From a checkpoint of a small transformer trained on Wikipedia.
Size: vocabulary 2048, 2.73M parameters.
Each number is 128 + 32 x the weight over its row's rms, rounded and kept within 0 to 255. Layers, rows and columns count from 0. Numbers have three digits each. The size before them is the row's rms in percent of the matrix's.

# layer 3 attention query, 128x160, rms 0.159, rows 0-57,64-121, columns 0-79
107:131101086119086154192118109093100105185146145123120166101104122185115117096172108116124117201114114164147143202156114116020181137139093132108143124150122161070161117172121086108118103163105147149135122106120121115114109167142140124164089132
107:148103084116111123197114103106130107210115151134114135141102083123073165082148145087129158125122122128158047158139123115135132145135119165149148089113153113081074139156086130148144100106201096175152108152154101097141152137136102105110155120
104:175111109110118102159161127086116109074139085133149119179162137148112087102057193132109165096083149170131154137139153125140165132142116123064161145130105119110171148160084151145130035125123169110140112151090163113109188116059123109180119109
111:141140084132126148165108134084181120086142208145162142124135071057120154134147122065120174133080171137195131133113100131144088135150112104100116140109102121134120100158102098128143137110102197084184143086111118184158125133151101150156136178
115:148134183124131087069092176152154124065085167150093098137178111122150170156112125081178123142090102127138095129094096117181063107108169151119145200096111137149159128106111197153135113134114134122174202066136144123067123084166105112109137166
116:152109106141138176175091079108101091166127100094150134095017142112102105139135125119145146104116155127125135151113176118143128135112063112168101143107155116112193158093203095149106153098079159105124121156177131158152141079137162087140095113
103:171187077143112147139098098182112151114118105124096112058104115114101128129085158058114187185087162122157152116146122142160104121171149138117134133127161141128150061131125111191117088165157077049136142177116124164138122091162099167148133150
118:112159096179146112132156144161145152054051129175122174107079142126094119132090122087094165131097144168116140148097099134182078111128132153098187172144093158148120100082151126151054143124126122086201084066152147118134141123117141160143201112
109:100110129083074154120135079102112159147092136151126123156068169141129116173069131176152067163125106138178149158149125157164103127168116131122156170163128170143129058172134157098151145103126124074127091066157100145131127132070167168150128106
094:105099103189174135138111157123087109129159181129115099117107093132180080136133061099146119153132110157175112148108127123086136120088159129158082222111157111150171137137163122130158141142168116137097045162136176183150104078107180070126111139
115:176124145139176103158155138132096207099087095123113152154155120079102164139150134078065079100154164130111090071095164136134099130120140135072172149177129105173152066090218113098164149108104154097102127126138147129089137162110117074121113082
105:149150122080168143151164114054077135128203150116094117114156126140130101200094128133136138124160114081122079130097144154101108073114155108071147137132104098176182139122140146115158100102110143097148122115116134177136125174144167124177105156
105:124151126064195129154122125115121118131102199123157165106134124199093160105084114184133141080179103059123081117132127129097123102162189153126140094121090170103211115089199159129168118097134175101122188088078152130116160081139101187146177121
102:140142122068132086104144095104148141179150127070161174078133203224121155137137144114160118104065104130056096100147130094102127112112112141142097144107102112152103122110141144075113134111100130073137155103127112153090152057123188095117132149
118:147134163093121048141199195118116182139155113098184134136120088145132203129103126138113137155138111145114163073190134107101143218104063115113111150087119108144118126091132175172112092187135134132108133154145101163186128085053084143128126123
105:173135110161123079159097149071118133129105103111153096105104068150106108119162201141149088152099197136133119170074156107136178178176142130111154163141150078142120094152117109126114165130079108101126123147150108092134174163187151160145133137
113:104119079081198093158112227151131099154131155166142113136237108176117102162071093110121106096158085069071097092085183084148064169137182124131114167127102129118136168131144159168140119076110178095122138143148121114179168132162113119137121140
099:137129162128099099092147212172103166124139141102174113159086139091163071145152131150175169116141105106147102104172094149114126162120182112108128166111101156161066147142079157163144153119111068171099141095161130122131103109106073158128122142
100:146111138142183122134043118114143151091143095092187157147103150098182113117128100103153173070085100133099124106163117108096158130129117167126101087182080127098102135148205096193171122120151152124103173129120140117110171133139106139099118177
112:082128143155163162107123165129116134152169167130147172099152121109099130127103149083165118111226202141135070160174155102145117110123150154155111109110108148134112144102148114156138099173111117154197123106119094167130060127128125131168152108
119:169129161054113143096080171080116062146103137192114121171179145125133113094142138074158085123147120094143132108106174119127163102098122163184094168123077171113132114156118133153100162129125140184129142099116135161172119094075148170124131127
104:050111173133103147084160125187158092102174130149121172151125175116082111160128174159138102108130088112136151122159116114082094122154129150148085052144082126122133100108049103137173121092184113087134106117125111090182119123127155119123120171
124:128158134089116172121167110120098128131166160125062154126187162131083082117108101111127087094150125139176118143141149083108187180125127149120088142141131081106145120077090132120126180057114155132146059076107083096097136115144109079140202183
110:146146113098168088144104141109142164135101139142121109123096197171129212099116122129096101152077107098114112138137099085109096151158147125075166076178105076156136101157155134107149134105112183179092100148145148120127159099125171105166143175
109:133125143133151122144103121160166161041096100109116068133083128157085158104176107149103116126111111067175159171149120112070137133137123132136142167119148088169163134167143112130089129117118126116192203148168111138168142091066141166147160148
111:196129147040162142144115138124152144165121085189156102180115110152096146137126116150117142133135196148091096182154142192102124109101095116067115161206135118179130125144074098163130167112119184115092105107141116150179116115173081092119051141
113:118134097103138115138169050093123128167154105148118121120114074166142150188108147090149082113068115101138112117130145171089153133202094158158184172164103081190079194175129141102128181170082105101129135121123172117089128077131155092196148136
107:108111114127121220128126146103103164129047118146130087113187096105149130112137103157103165133145139170183067178090161158117161120081054136112154093132097208129083165110099083136150125144063195115171097139076140195159106102156133183122196122
102:081128123136118126146155057134137127160035137094097103110119153162124125161106135156085141096160124165174105067127111096127147098144154082129164140117114100112130063146116143162111104129159172182133148122219141167157080142210117157104086097
101:142055127139162136131120085150146138126146166100110143170106184093111127169104137106147085024155098141089083113119135103182181057159071097134179180112135111134166157164136134138129147071150161099205104155159142154180125098068070128137096144
109:164171128071103123098105091116065104137121110118117097100104056105093120079077135141155174066190122190109137145104170145104131166148080117063136156065131158172074155135070149137159155102105113144195106131139166172139186126096131086154129176
110:095066173137108139123152050162168101053158209149149133120168126112071068162129102087137169109115129167109143101102143150075107174109126077136158139120139149163157168157145144116159107070103146170068136138232178129063143121125131159131134102
104:085135068137137152204151102119157135118154136143149125087115103150108107135151125110118138123129139137190078118112149183105231135114109188087133183122158122105185060127114136150119080080144109123111085128105111099138130185092135134155081212
113:156147102098178119188105151108157145207174125136070115145182136095086136133101118177098122066090135112139174088150168113108090089120159112066153113096106119073100154147118162135124093075151092103136140141130124132066119147128114171208141085
103:126122103155105148154144095115147155115165068056162139021117140136138162195100137186116127125095150168134190168091140162141102122100122123118148166178122107155188146085119159149103134110149183146087063109089114168093137136142161086147090101
120:107117132063073093126156139114169157153136148146133059115156162194104147104107074112142131237138141148146163135098098118141152157129120131088163103122104099107119150136160122138097110200073085079165133112172117067180102128082123150098097159
111:144117151115173119061156110188123143090162142166097180130173113125080185160090158070118145141170132131089133111109082102129096109103143107175139177116092117094122135144113101142147164130074138153167158138162140158155150156204104176048104071
110:168077178129088124189101057080116126178114128173131117144141108115118116142133099143154117107101163116076110155136123141195108162152059100102134088088157147107138133119052094106159131121186119135115116183129103132094122137163122095145150169
097:087139105145146158114069086142166077144107125089137080070123133143113108163171112133127119159119134113164171164130086144189104105084122134089072111156127164105094054086128138134081129094135123095181099175135125113113121131129137126135109127
104:120117165196109099138140158182137114081134081148181113104108193136167103172139072134093095162114118152031136114063175167122125142131125123095159076101143192148160100130149081150109127095161113115130099139096105115161176094126074112114088180
110:130125203160155097176111132120094116125091126122084172185126192180163120128199105132133086064112150160078142113123119108152090112131153071125097140123139115159120145107133104096164075097128142149148137129150141138126140097131141143075147126
115:106178112092114114079130129094086159087165140125157128141168144132137129090117126157136124156088132173142099159108142142141134128158116163154135151162157080137101125096145156120134150138098126143061068179125102139124139160166109112181162198
108:169158094084124079083086116129143099114153138088097129125098124107095118153080145125141113124087119137095156122126101092172083104134183151079095124154141113191157158151129103154105119120103131211147109102117201120080169143131102161051093164
123:174154106112197139137068146148172135100165169108176163151089070117143127100198083156103072136091167199155093123141064130117119141149121135122146101131120104077061105147081066160179174110164137123115101144079116077095169128115130098072174127
100:134143146138093110112129190143158123057101131134101094126127162159159132158085177068118091111154151129154088117106182113181084132103060119105170140092192137165118144114122128098122148103137125064124133046152116085107182114162188133153083100
113:149146154175152124140175118116158171158149145111061152173157157121160109138154091137113115131077121160146128085131114154130147132136118092125126138124076130122086110087121092122187151132134095211178094102104110147125177087087101114108111125
096:142080179096106201134178133106079129138131153191120128085152113106102126110155164146182140140171138123154053113141145195183181140146093151171090105083131157162087133101118197141124148065137151134115136158118159127169156117122151084123131093
111:133132093132198126154142113150082173071194136134157110128096076104098129167106105100088143116110109101112145128145172156144098134126091114122144150098113100185144154130115177152116119128171170048107106159182100109163119116130177132111080154
109:157109096093177178151137178152106154175110080115165170146163121078102137168160138091140158080106120098130083115143112134150151103175150081100103142123111116186125146170145163129152133110133128156190135102138124110124130157093122087156121128
117:140081146080100063105106146099104135107137122159072119117197143108123108141144032163106142136144105098109165129116143139146107090178104138164154140147145135121062094142156138137149167110097151167123126125055118092130131151118171133104198206
100:136120137167190132183079187136128167120097071165169093123145097099169126127137127112074169123111173100112156111122123197148109112139086148088147046163119097137158066055118129100069138097159124102129136122114149159130162149152110122121133185
093:131057132132113139135115122090113110140137164149144184160130167126096097074147113095134164133160165061130114116148127064120157177128170109175182112099115127119138124157131093129130131112147151132118100101151137184141161115104116095129119073
102:121098181124089153124135106135107098104150152104141056192209127198096191155121088139131146159130131158132111127118136146133048136139130111146194099126126140075132187173131098117080145172070098109111114159143135128166070127085122148125074144
110:085105149099093125140103189163113168178189167107159117104102143153158105109089114127153122121117104099097094147089171132103106151141082096061085136142110129114127114125139153052148130161128181181140118078166136176184111123079120082190116141
101:072155111091152085156171167134070161082142189123146155173114138064125161108149088153102104119103197157134091132123167160137110212137114119121044100185052150108036159108118135108168209187137136117102179130153105128157126115132160132123107138
108:168120159107102133083126174096148128110158155117112082128116162095091122187137139181175071126136148091050114126135159139217168098135120083107108103139106136104123132136095165170125138126127090144141111156107137127097166184162142167135129090
111:093134171128110096133157028080138161142114190154126088114192146131081090137116153130152135092133116116156199096143122140146176116113115174063106211146099174138147154146118146120112191079182164109142056126166185098070122096164070108153131156
110:151162060116110124088086194104100101108143116065146108129142109117212180106199109149122163121181145193111143085104139165142147132162107133143113170133125085126093081127134142122115155107165128118139074181135082113130065093137124108175146138
092:065116121161131118143115152134122188180117113126123118104117112070083102114207151160148107088127129109146165163150124125111097116091071145127151149147165089114163112121152135123135175078137136082146101153137115128099169171146136126170168106
076:132091100105080175129137151130130128127090080137105115114169068176081118118082081083150179169130098108169071149116115138141181111109148148109200142106172167109137160141124150145073128113149117121185167102090180130104131153137151143125145100
090:115117135187138070095077070144144133121129151142119171107087114114171109138111132119112072093158174150127183120180115186197140097131161170202059139168093148130175136118130099091144075064103157108240116144091114158146152143080043143119087095
095:108076120136080109143117095128176153187134124141156161066072112120143078124151122077167155092147159133099193187175122142095163068057061129168112150109112105170175126119156105115144150123135156128163114133114136149144155132109092095097122103
079:152195114103140159115096149091137138157073107188160138082090108130157090189076168131163148095133143102093110068102121116136139108142162093056118133142052138155179120106162116163174123114140137121117195119084164160103140138112173083141123109
081:110051157151163086127168123163131103101093097156189169135107142174098054115144123104085121122164119098089134163132163132164141147017125129188112203066134122153150124143137129136123127130152169114155120102175142169091160131164103108089064112
112:193146111137114097154096151119146106099087112125156129148160147109063154091175095096084080196201089114121078125046120164077122121145152164144121143096157160110119082152107142202184086136101121168136159133142127123196099109113115142142124121
088:081134118181117122085121153182111155079136151123147162069168105104145133126158102133109129105106142161142141173148114113097079171084199153180099189127131146126075089106135138077111081120072198131191095056124092171107166126139125138110111134
091:081121113142103147135133122082161105193065127109132126100081110140157131140101110154108080116118184127112205155147171167109086188146070159165070127161100144171061131141149108126157160139109105118186175088109120174174116146115176109144106120
102:162131110133134130104090146153137104086157164136170105141176118064144127144169051125168133161125115148085134104082069112137118146096167106083116197166129145089081059124091124098134155135116138144143090125168141171148196106159146126145120141
092:167158162138151146127202032170129142093189199125106162104159116144061144216167091155161139126109129110077150093089115091114119106115116137088176197119138111135136112115133084141107115154112116125088068120107159096139083116137110118107054173
091:113144143101124129123147133172133138107170112118160103123131141122129068180130132089104110169139194128130123137071169113146127123181099117080136103141107082185150148154127111123126135094108153122089087130157164166123084114116115126118136158
090:140110154147121094134149101139188148150120187132155189139123139137106188154126074136147056170145134109189142046136107129083174144148141149091163115133043194132149141135121082108149189123123131127113182164098104150110094176105102153135184146
100:088122116110097164128116147157108147196167167095117113093108105088104054112125168157133157138099115134152058133164116139171124095165104124106121096080150102074136128174115220154137132170147128131147125165134157142135114106130106159131065178
083:118163122088080155136155099127115065145130187149116150147128113151147142137068137142099140171099107174167133063172104121102158214117138106128190167135117112067086155128105135075123115134103145129109102135109115120125143166118081140172047156
084:143165197139131128111127043138139121166174106148112114075094144112112155072116159165128125129135143097117133113107103148103179121154129053104152132090130127125145187108082118144138121163124117165171120173118146141122102120114102121142125020
100:105119089143166174046139171144136081120140101133152093123148142108155103139195173094129186083131111147126167188126199109126105122155089138157070131114139201110100144059140107130149126152176143142153092105147136138097157111146101090093111157
106:108173159097127176098098137151113103102155106154087121107154114147124079178158159107095161073132125113088108083123173169062117138146103078135083143118098142146113187112079127134136142173101122166154112077167146195188048134164177158157124153
099:159063140160146093152116114092071135082106124151133096095080154152095050124153117084139132146149055139119104188188106112108153195140123106105094150072133157155096143068167136148091095110127068138108125180166183139131162151129167163142055131
092:091133148182111143139154143133125077078104074118140112152074135105088117116151070078137168126163158120077148121209106128173122140118153083184118149142097087108094125141183146104157154147097140060197139131176161167082124154155167088128056141
082:107079221143121163087086199160146187164128112141118107169121082103089157082099137135143172077134117135125079156109092160109099094133150139152176136138069157155152138113074127098157133133121174068141185067124104130155116127127121092166156115
090:176086114142049118167187159145111163065145132108097118145112076130099167101117145089133082140125142164117165148128100112076130119081123096141193136116116152116148154106076104150101126150119123096175138096161178072142133144125102125092079147
094:062123058096234116096106133112058223145174080141156181145163084074124156062107123115155177112154100130180106111137112108102137135152117126147141099166124153098115139121135121153119127177128137071182084104063101138098114166135124146156131100
088:114175144148056065118158129175106148080102041072174096128130180163133163141154121139150172163143132174126136094118102150155144120154108145137093113173158170091155100127162110099106127149123066111199104167107133160118127136136077124084175089
091:147143111119103110131138156135173154166052124188111123104088087082122145094150180116148143098108158140198100161138166148140159103115165128100105149110106145089129089158118128136108136092162173134133158154105159103135192156190162089062114072
088:159211139137176153170146130098176183153075116122118149211125097136108112218096105095143162027160058118125159103150109085108072098136142147132159166085150164144132066133160130128069103155128139094155183068126127141142135117083123132163112122
093:091103150091099078137126095060067159149082147056124113098078104145124169121133121149085073153164131159169090125121096148129157102069132133169153134210090154092144076164102136104123136144108157118101145116129189157131100173085136121101155135
089:204075090077072047151115120159159139095170036142147160067164130146165109142131049154129136078133095121126184139117098139138109123133085075166106122103060136114159099119128144138126074151146163159169108083085205126118085111147124197133132106
084:127136157061070116146127179086145160135156128136153098138136121098076111105104207133175121148153119169172124139138071063091127166098131102138131108181121139061151131129085171178100104159100182172161095132088170120140141110065096079122117115
090:118139129088126137138109115117141077102117139177140172123176139082055185127109103193139167081088113157169146095111104164107112127089108093100131100138177158146136066086178162096090066174116138167147195141130163057141127118137073114098204169
090:099123113123104119125142120126110191088138121082085150109180177151167139170080107084133160093106155061072113112075113105149169130126162108124164141131075162184142094127152176053121161134103193143064168124175134134161151111111189090131105143
099:111135161144153143123181071174065121088082107126143150119073195104150202114117172071117098100125214179131086108175143120114184060146206117195101148152064158092137146140129126133191141105101151164129094143133138145148160123145106093142127110
082:147102113073058146174131186124092128059152060127135145176133111170145158141112163122050112096127195138135131115177163142160104096106180177098121163124125123096126129140073158118077106171125128101140099105120123106132135097109113149167081181
071:131096110123089105179128167171086127161194106119132135120167148176127141144090148134104106152141105108145196073109129079082170140179161095074128173121073136096123171084138152107109080166099121136130146124126154137173126132100128155152126083
090:086141128172134104136136091113194120106111148123164123071162106110117081108131122119113135152131156122154155147150141146109197124138157119128142156057136151138207073149140107164132067137208142162120113127106102111187129111089136141148166199
087:150099136082127148097125169123152079109118155186123178112141051179111151127114143140082123147163111139079067158137130162139143146093161168132097140111193140096145147131111100115178089129148166135214121106143108088198159173126098148111160163
079:129157096103153159056081106172119148159164136157149160129177135103144203100137117127109145164121101146113071117124064143106097120177139111114113097207175117150096106096105076119111165157080117178108151166103116105156084096097113140079134122
080:166078146128143155114092190121135113048088123132131119123138124118096086107142158140077171211138124167091124168122154178149101144135119201151163124126105131129129150116126089132155118069113129123163171127156150092115172142127166118094173179
100:101115166076143120170106113168112120082108062129144145147094149145108126095113069159121139137133095133168119104162154154096120141116086111165144124066171171114107135111121134115147171149071000139062147133164114094100102205144137125115138149
100:110114160158131182130159131158166136185122121093101108107042143130125150098141110132130107207124197091115128157117126118140129127153108173130169082128096086124120150120163088208111168143149113090144087111107117106165131128144123107108066128
096:129079153141112168142157132135121225095178145159149149159120117071085098094183155070152146105126136176143112102112111053120134164115091122143164134111078079159077148118120128176172107133098105079183103110107104113145133107082139108120111118
079:113136150138166096141124091135134120139129120111104099120119129162120125170116112106165124117117168255117158193123129184130114129077119102095112126099160104115082213173082109125138130121093099147106124104139150096155124157143141098071094133
092:130159092107079124130156176072080157150134051071119107106135089158136142092120120136127129123098122085100107125160130176155115100157132139147113046074115146152094136173094136080185132141147121133181142139119127102175095066154189105118143101
088:146178142118192134141080080143123130090126150096168141154110105134095119097147127148071128129098124097181133110158152129148135217134159175140127082187154112109090116168064074103104157093116098211188131100117132125159166152121074153124144165
094:104142111146121118128146119094179139109052062092027160163134170111083099091160086079146128087154123092134142110181179152179180148127147128124135082109132108125146108141137089087081096110159153140171121086114128130115169133125100154159115126
086:127190118135187114095134175150126147098114118122173096128146071082125069105132114125146095151094093085121110132097136111141200137210100158110146164068170114146159100138112127123107140190126087178183072172093130117088129116127144114141144188
084:120129149078103138079090078140160117069146087163149116141181164148093106121129091139150121124184094096167094096130095050091107130161140145070118126079141125085081113115170113156149153138180107132116140202096127209137140171138145166150161109
096:112091132104090167119192161113159096157127135156091129144130205056105125078140124104125154160195157111148082125130130065122098127118166134137108093069135096120150108145080165163088140110169087120170092120140106143147159184138115168133159137
084:139141158017136132143131136151092140160111139089124113128091152149130112107150175125124132215128122137135061085114160132135099090100168217114161183085129132132193074109138199178091139123092140178138131137120121055114135125136048093123111119
088:143093083191139095113135191138131093142123142138121111120138163067080139134127055099140135156095176142149109075077121083044144150153174172172153173064130084123182136129135108134165127130112139181117117154163128113090091074150121095130153153
089:168145086174137159057088179110129075156191141090127135158159172100140145140180150155114126078126100201145154084057168132114059098116165079141100149158148179089138141118103122086143055133107133128077160154186155146108145100145129080171149168
098:199107077087073131177173153127123154145092152098080086150146155139134120097165101128172165108107110176120135061109190157132155154141100117203180111127189117107108132159055168132085102158152121113101148157093109160081138133127158176178149159
096:170132172120092133131109154100137138103167134121106138162179116093104170176126116129107214143094138123096125073126121145148093123116144049105175112128181097145165167121147100171140133109155125098100190114136142071144079139091134068090181147
098:139162121102113179147175123113149111107130142089118139141118150114059160078105093128143120179188200097151076139080172101113155134138135086094142174069168123202098153131132105149138124134099150127143177101140111154145137114147129105159092120
093:127133140146057118119171108129164138199164201133120162095144102173147111083142082139138119103156081094155102133072163154138081149123084165117088064165134122126107154114120113130089187112129088192084160096157146119156127121122115171128140100
093:089187140122098128074189130138095096123135029184166167157139094109163123137125095094139156174204064172102088132193119087162178135123065114114195097166065162114129145090144149099130142156158111135207117097103116114135130117163184108108150126
088:113115162206132124138179125112172077101144131112066138104135145129130070084125067136110070152151139115127134126116131098115098110052115164080108093157116150083079082123116087123102079129136128145070186128128095164190130089127088151137141174
095:148081127127096140089090128163094162126116136117126090107096158142135169109084135090173081174157174111166083113137177117131099213139177038155104118104072142104103140152136127107097134194136127178142158148121081139145106095102134117141150108
# layer 3 attention key, 64x160, rms 0.144, rows 0-56, columns 0-79
092:104140058137145150119140115118120076176087164109174149131172166129111128128209146115148081094150146099128134084076132096107145130151113161123095162105112124109170120167125130082172107105081066127131173116144150096154138085084171181174140135
097:088178104078160081157095190085131145101160118120151153178157171096141080160142171136140131088179186138143197126125149095144168097144101147119080124106097130181118134145121118106186134118111107102089149127181084147123164140104088099146147115
099:152188094061117181140128093192163091129139136133129117130104137107092106147171094108083150156107095113130124066163141134125036131132162093101116130182156115156075147140163135151161115081137171059117128104141138118080136134122138146106108089
075:075134126130132135164123106133185113099146155133095128158152097143113096111154161141117070184141085170201146132064181130089133136130174125049110117185127118141121127167134137059126155132155161102105109151106127140071140112102143152203170109
111:137146094099094117135118109112127103128026109154153144138100053156123120072105118089133158170139140121113046167072162138163117154120059144139145132153153162149130106101159097161196178131097162109078150139071132119105154096132143125112129136
104:126131062156101114140130068154142142159143150101148132069153134127101209081166147099159116121142143098140157113131125057093071112108084080135174140126124173145175107121134106207163068133106109138103105098207084166191100120068157153235148107
105:087109167115153110152171144180208114074094131121117133091141195145135105084124152141076136123159132161085128182169156124141132110142183107135118106102161086135121185108101083130166131187125171139125113176128081120109094117075070119103124105
102:111109115103125162131145115103156170120093182073131091140084119131117039065113097159121144163101134060164078115133113123138134141179079060143092095107140167177099140145087199100118214128123171080139091151155112114111075164196124105145137132
102:173152125142140111156119122085141125100087102110165079189128102087166134107095138068149121113155072101131163140160158123079197106140114094067144109111125108064133169115061186135146131120129151170141195118157168086120120127133115105150122116
105:125179125101121108121105143099151149087215165121132133121143133062140140138133099136187147090084170120121117132105080041145098115111138117177040138121135101103160153151125184150155047051167125103122130128184186157109130101143161147111157116
103:083112143166124103094133161053184114136136150143117101104145110042122035167169158163138137161160119085148135146163120133194110123123114150122087113133124138106159087126166122109132130099124177132131135108164126160121142152195080085048153096
108:107158144094082175165162163143065117128185133173088159126079075163123110158184133122190138126196107132131150052149077080166159092132152125114128118118089125173124161075121120114131133099111133064079191140085184135200116091069127097129138098
113:129050104151092071136151147116094122136037111093086097117159116145103138144094148088127118119178133097116163107144137130128115146220115097155109146135201081174161123097132159159136138203105113178038120127162120136103110090146143184133111151
102:200184143119133120179115128076119117105122103134114158110112129147112140113078162138088119137192174075094119136114164104029183141094118123119125151152200109162181199050115135144123151114116136145177166102160088140185096171114125150120156166
104:133125124158123095163097119119102079143141164139122160159072111066131049176104120215100142135131173080109162089130148141171127185081151162194128097162122108125205146163107090153146096100182098131143131114174129122063117175117122065090169126
097:108168149169144154065116110083078058091054156127108106140115214152110200163157132135111111109144102138156099149112138164102174125113128162090153102124118191121123140173197137119123142131134115137169131127138064119139168123099151114076123105
101:118142126164078063121150116076167166150096119138071154115131120133141170143136056085125163141142157074165134121062110141136114091084111148166120091156094086133137148181127087118160210066143165160127069101132113143174117101141171134157175066
103:125123122167098195120121177154107143128163112232138103068084119085098128154103071113098165152134116098129096151109123129121173119152101112101117106161103097139104123163124108135161173132105139097124244046166132135118124127127156127138130093
108:125128172212130201045175113060114197111126139144153146137133126198118111150174150148147068095063167120127125126134134137113132122115156155183098145129145075105115105137111135123127060136101132125120132110126079185180121118114102117119123093
109:125151116074090102094106140190152124141144134193176138111154121099142059132124083151078132096077128147089117090087092140120093096170098113083122160136148190204135125132100113194146162142165136123147079106135133174129126141133169123179151106
100:108132131165143142107119080178186133081095167151136148079128127151136090148141140130108131172161190121087143195135132082154184148144103080130068047147086130119100107143101115193132166075091092107149111154086074112056162127191144194160157113
094:060108170157169210164140088153136153100127136084175137169207153095151136160139158179151192122081140093155159098125106107109128097103115124149114151117159141078126171156090114161135093130104170094091163126124108102150105154148135113183169123
107:124103143102078153063146040155171101131113178082076117135140132096119114091175087136104159170156166150127138107087101096097169153123128104184168147178178100121122125178100122118150146161132095141074115139108110085155178108089096121135124122
102:112100134066151162153074158059128148168112125103135136134119128130137130157088136125095137081122189171112132167105158172120074154143136134200105089142123111146052170053177132125198223085134141120120141142118035110156116132137164125116144114
094:216122152135123152141113139115110141063140079119188140125112162123112166117134155108126161088158066147133123092115087119104119150130099122141172103125192074151142138159097135120125142122179107167100073108081106180106157150098110135145172098
103:117135194156067121098135115148110134082107137159148111125099101162136143112165165140086125144148106164107126083137119142164087050145099134115130160195126167102173132078138167161135128121069113147166085155140156067203079138148158172107116098
105:148126141126169154145194179092068160148066173114147107127132114105111165171076181168163073102143128143061126118164128109151123168126137165148161132152167104119109169184128133104123129144150146173109091184087191092190126090138095117100133118
098:117066130102158066084114150133175123113042149181122128124074115139105120138114157132103100253138129189148149119156120146142121086115108179187154196158164180127084151120129095131099118152128108094096139092130089095119123175106143118169136064
096:158157149128194123125083129164136145090118125136137136212120143167182113098016183140080128105110109179171077141122173172168150161091127170139139070111148156119107129134140146116162133113135138106041146114149112127146099148125159179144126134
097:093135111125132105090146116094071139099170142066115119083110165131183117131126120117098129098132157113146135103176091123120080130087168146117179131137146160133151101124124089140081154157138156104048160129074148126173128145141157148124098159
099:151163138136120097073148175162124114156080122086088155186132066122122168099171127136117101185127103127144134086139142141168117058091166127112102148147131113104087115131093111143092176087129138167145133138147151153082157153143126175117094123
101:050160110137160132142130175129101118118147155120146119200151121227065152099081095133110160100137097088067123111105185158113096140117110078132134142113207065095111215169142149131117151146131154060147146125075156143127133145135165066124101094
096:106129130096137147087140119161219121103178147067111132106084104124142100159099142166118113119119165137127092106072130036148076084150150114144153123168129068118110145093139148106109118055157151129115115219115169116068136153153137147122192109
095:087115139134129081149153152100157089148101102111090165160109110106094139123177173113187116194150150136140068123100113188147162129155099172198118128101127108080128081127130114113135109133137047128112109096172179081132075122116173117107158137
089:087110170130129166126092159117140159221141146099146092091080181090139116147136109141117097081179096146134120138136110142138089106172109073135151113134142158105131149152156104094124146162120093110131205122200075176119105154145108163132171084
112:101039137113120189143120153141179072131161109095141139083097094088153060100118122110167154165081194083107090148139127086140114157154147106167082122134124168116101124199150094093138195109130120129149159144151123129111136119161148093081113113
094:152099118151119120113086062150145098182061099069146154143119099160156129159168143155084163168087118121131123149128105151129191134152154114169156146090062148120115134199177129128115124131129187094066132145124128147129141151099093101123145096
098:103213081142134087147084112087140116108066103107137134158164116141117157151109147124070156125152114127151089165092132115149119127110162153173139178128099086119146097105120158102108064143139159108125133188077155112118141120127166127125093101
100:121110093101147114158163107145145100095162120077131164133165151118150140139098155123132119146151119110144069051059178129107098161117209143165121100192119081098185050115093094097112147137170159201187124159088149101152178121108116069117123146
102:119113114118165140191129173108096127132108145092209188131159116078108094096177129117178127179126138124119086112088081111083129103103107192098096138156092131116140084131115168160122130126096092135158150153133142127092141142094097152156128085
102:160155080128177087109094166053182148109152060195120110117153106129142125068112104150112102136177143101175106133199182097172141145157159141117131082096111116086148065119125139100166163128109136151123132115176075145150122168181202102139164115
102:123165095127204105116128165148107187092101095079134091135119065114166118154144105177161106112080134125122174125153050186180148155089132114133056178155128113161134130082193128127120151117131121087132107095156143139137175139147123171192181104
101:149166134081116137171106071126139127111079117138161150179116132150177152112131155136137106079140153128176123119128161123065183112101074142086141122124117123180125090088109158092118132088126162131142177137113117080202132161140111108093135183
107:084132095187117163172091077133169123130146151205159125161184145110106105143151140132139136114134127174167121166110077092116114087175106151142132116179120138143159146125121151168108101110143147153159183133095139147174168137126098089100082090
089:103155103151121100107121207101091136128108119148095113131110142130146086100136134165143095113126148101140137115132126153092141155139099102091151081195157146176079176156109125128167045130084149207124105125107102109098097093108147154082140175
099:171138146171163111109125157195102153051126156067078099168095138135169163171114168135139172093108168183049175103183124131097067089120120147124119105077072125176106087109102188122152073091122117077131097107130140114085141105101154139118121088
099:123130116157134122128093069109121145155190131134109138157124104095122157142115084153130128173106150176163131141119110079101109108171142143120085163188118134168112091111087163105115107197153089115120132173096108124206113210117136118073172056
106:122136100188165056170139120136113112087186117144155085110122102126125126106122084148049106135158135125101176105115125156102115183121187194146159105126144167126190181100103176155129183182120100166085159143090115130115085104121179162132144185
090:141066113116151172135150138125056104123128150189146117087127024170103152129170098102162182121123182129130157158123109158132146125097139142150131103127164122116121091148097102141128079123083182099189096058127146148186115121114132147096123148
103:149132158090148124077135180179148096139135120102110125146179185201132101137097122136135070113114204137130174080146086129160162053136078102114082099141086127100090121165172162112127143111138109128168093193149080088061071120171123105135123106
094:102145169155148097108085072092130116074128125118129122146124126164129131108117119138185157180160109119110027109139098102125178129170147131150109173089063138116159090140093124163188180101146100144164160114093147102143096170048098158082105093
092:096062089142192124207112093135100164134178091086101136139144072182121126093150165103089148109144131062115141121137169115232143122100091188100181135157113144157099131162145141158154101122183087091158084143193125090127118145098115161114105095
094:120171118121145094197070134128154085163140160125088115121128124184183109176097158092116119119134123077141115159115142178102127121078183100127095144097126187144100066094223096134081155160124156168091132119124157129130140115158148143156070149
107:167181115171125125110073098138190168113095067103155148057092083129154110098137146121121120058119117069100184142103146185188119140142155133118160112105104149140112152116108180174084108167120084142110106116131151158127066124130120138194148095
101:116145123176141095190091150088231077170091172155135063131110124104071147155139174127098094158136129116160147098183084116111142116105158148098163124130088126149065151145046139153137106174146074075101138119138154083136120105108115120160092155
096:117122092086149055179193077110133171137161156113081091055154157134188123127064170138139186120104112157154155152113173189163124119121170096066078127108197145122141096124129150055157118133096126044124179139109137085058140124125141154136155141
095:191180115164133107131077125159114082167124082109140171179120096117126161132137090121129144151080130137095129041072078131118125112133168102159151199101120147134143122191137164133157133134074171113084112138054034043147145083130135112142055133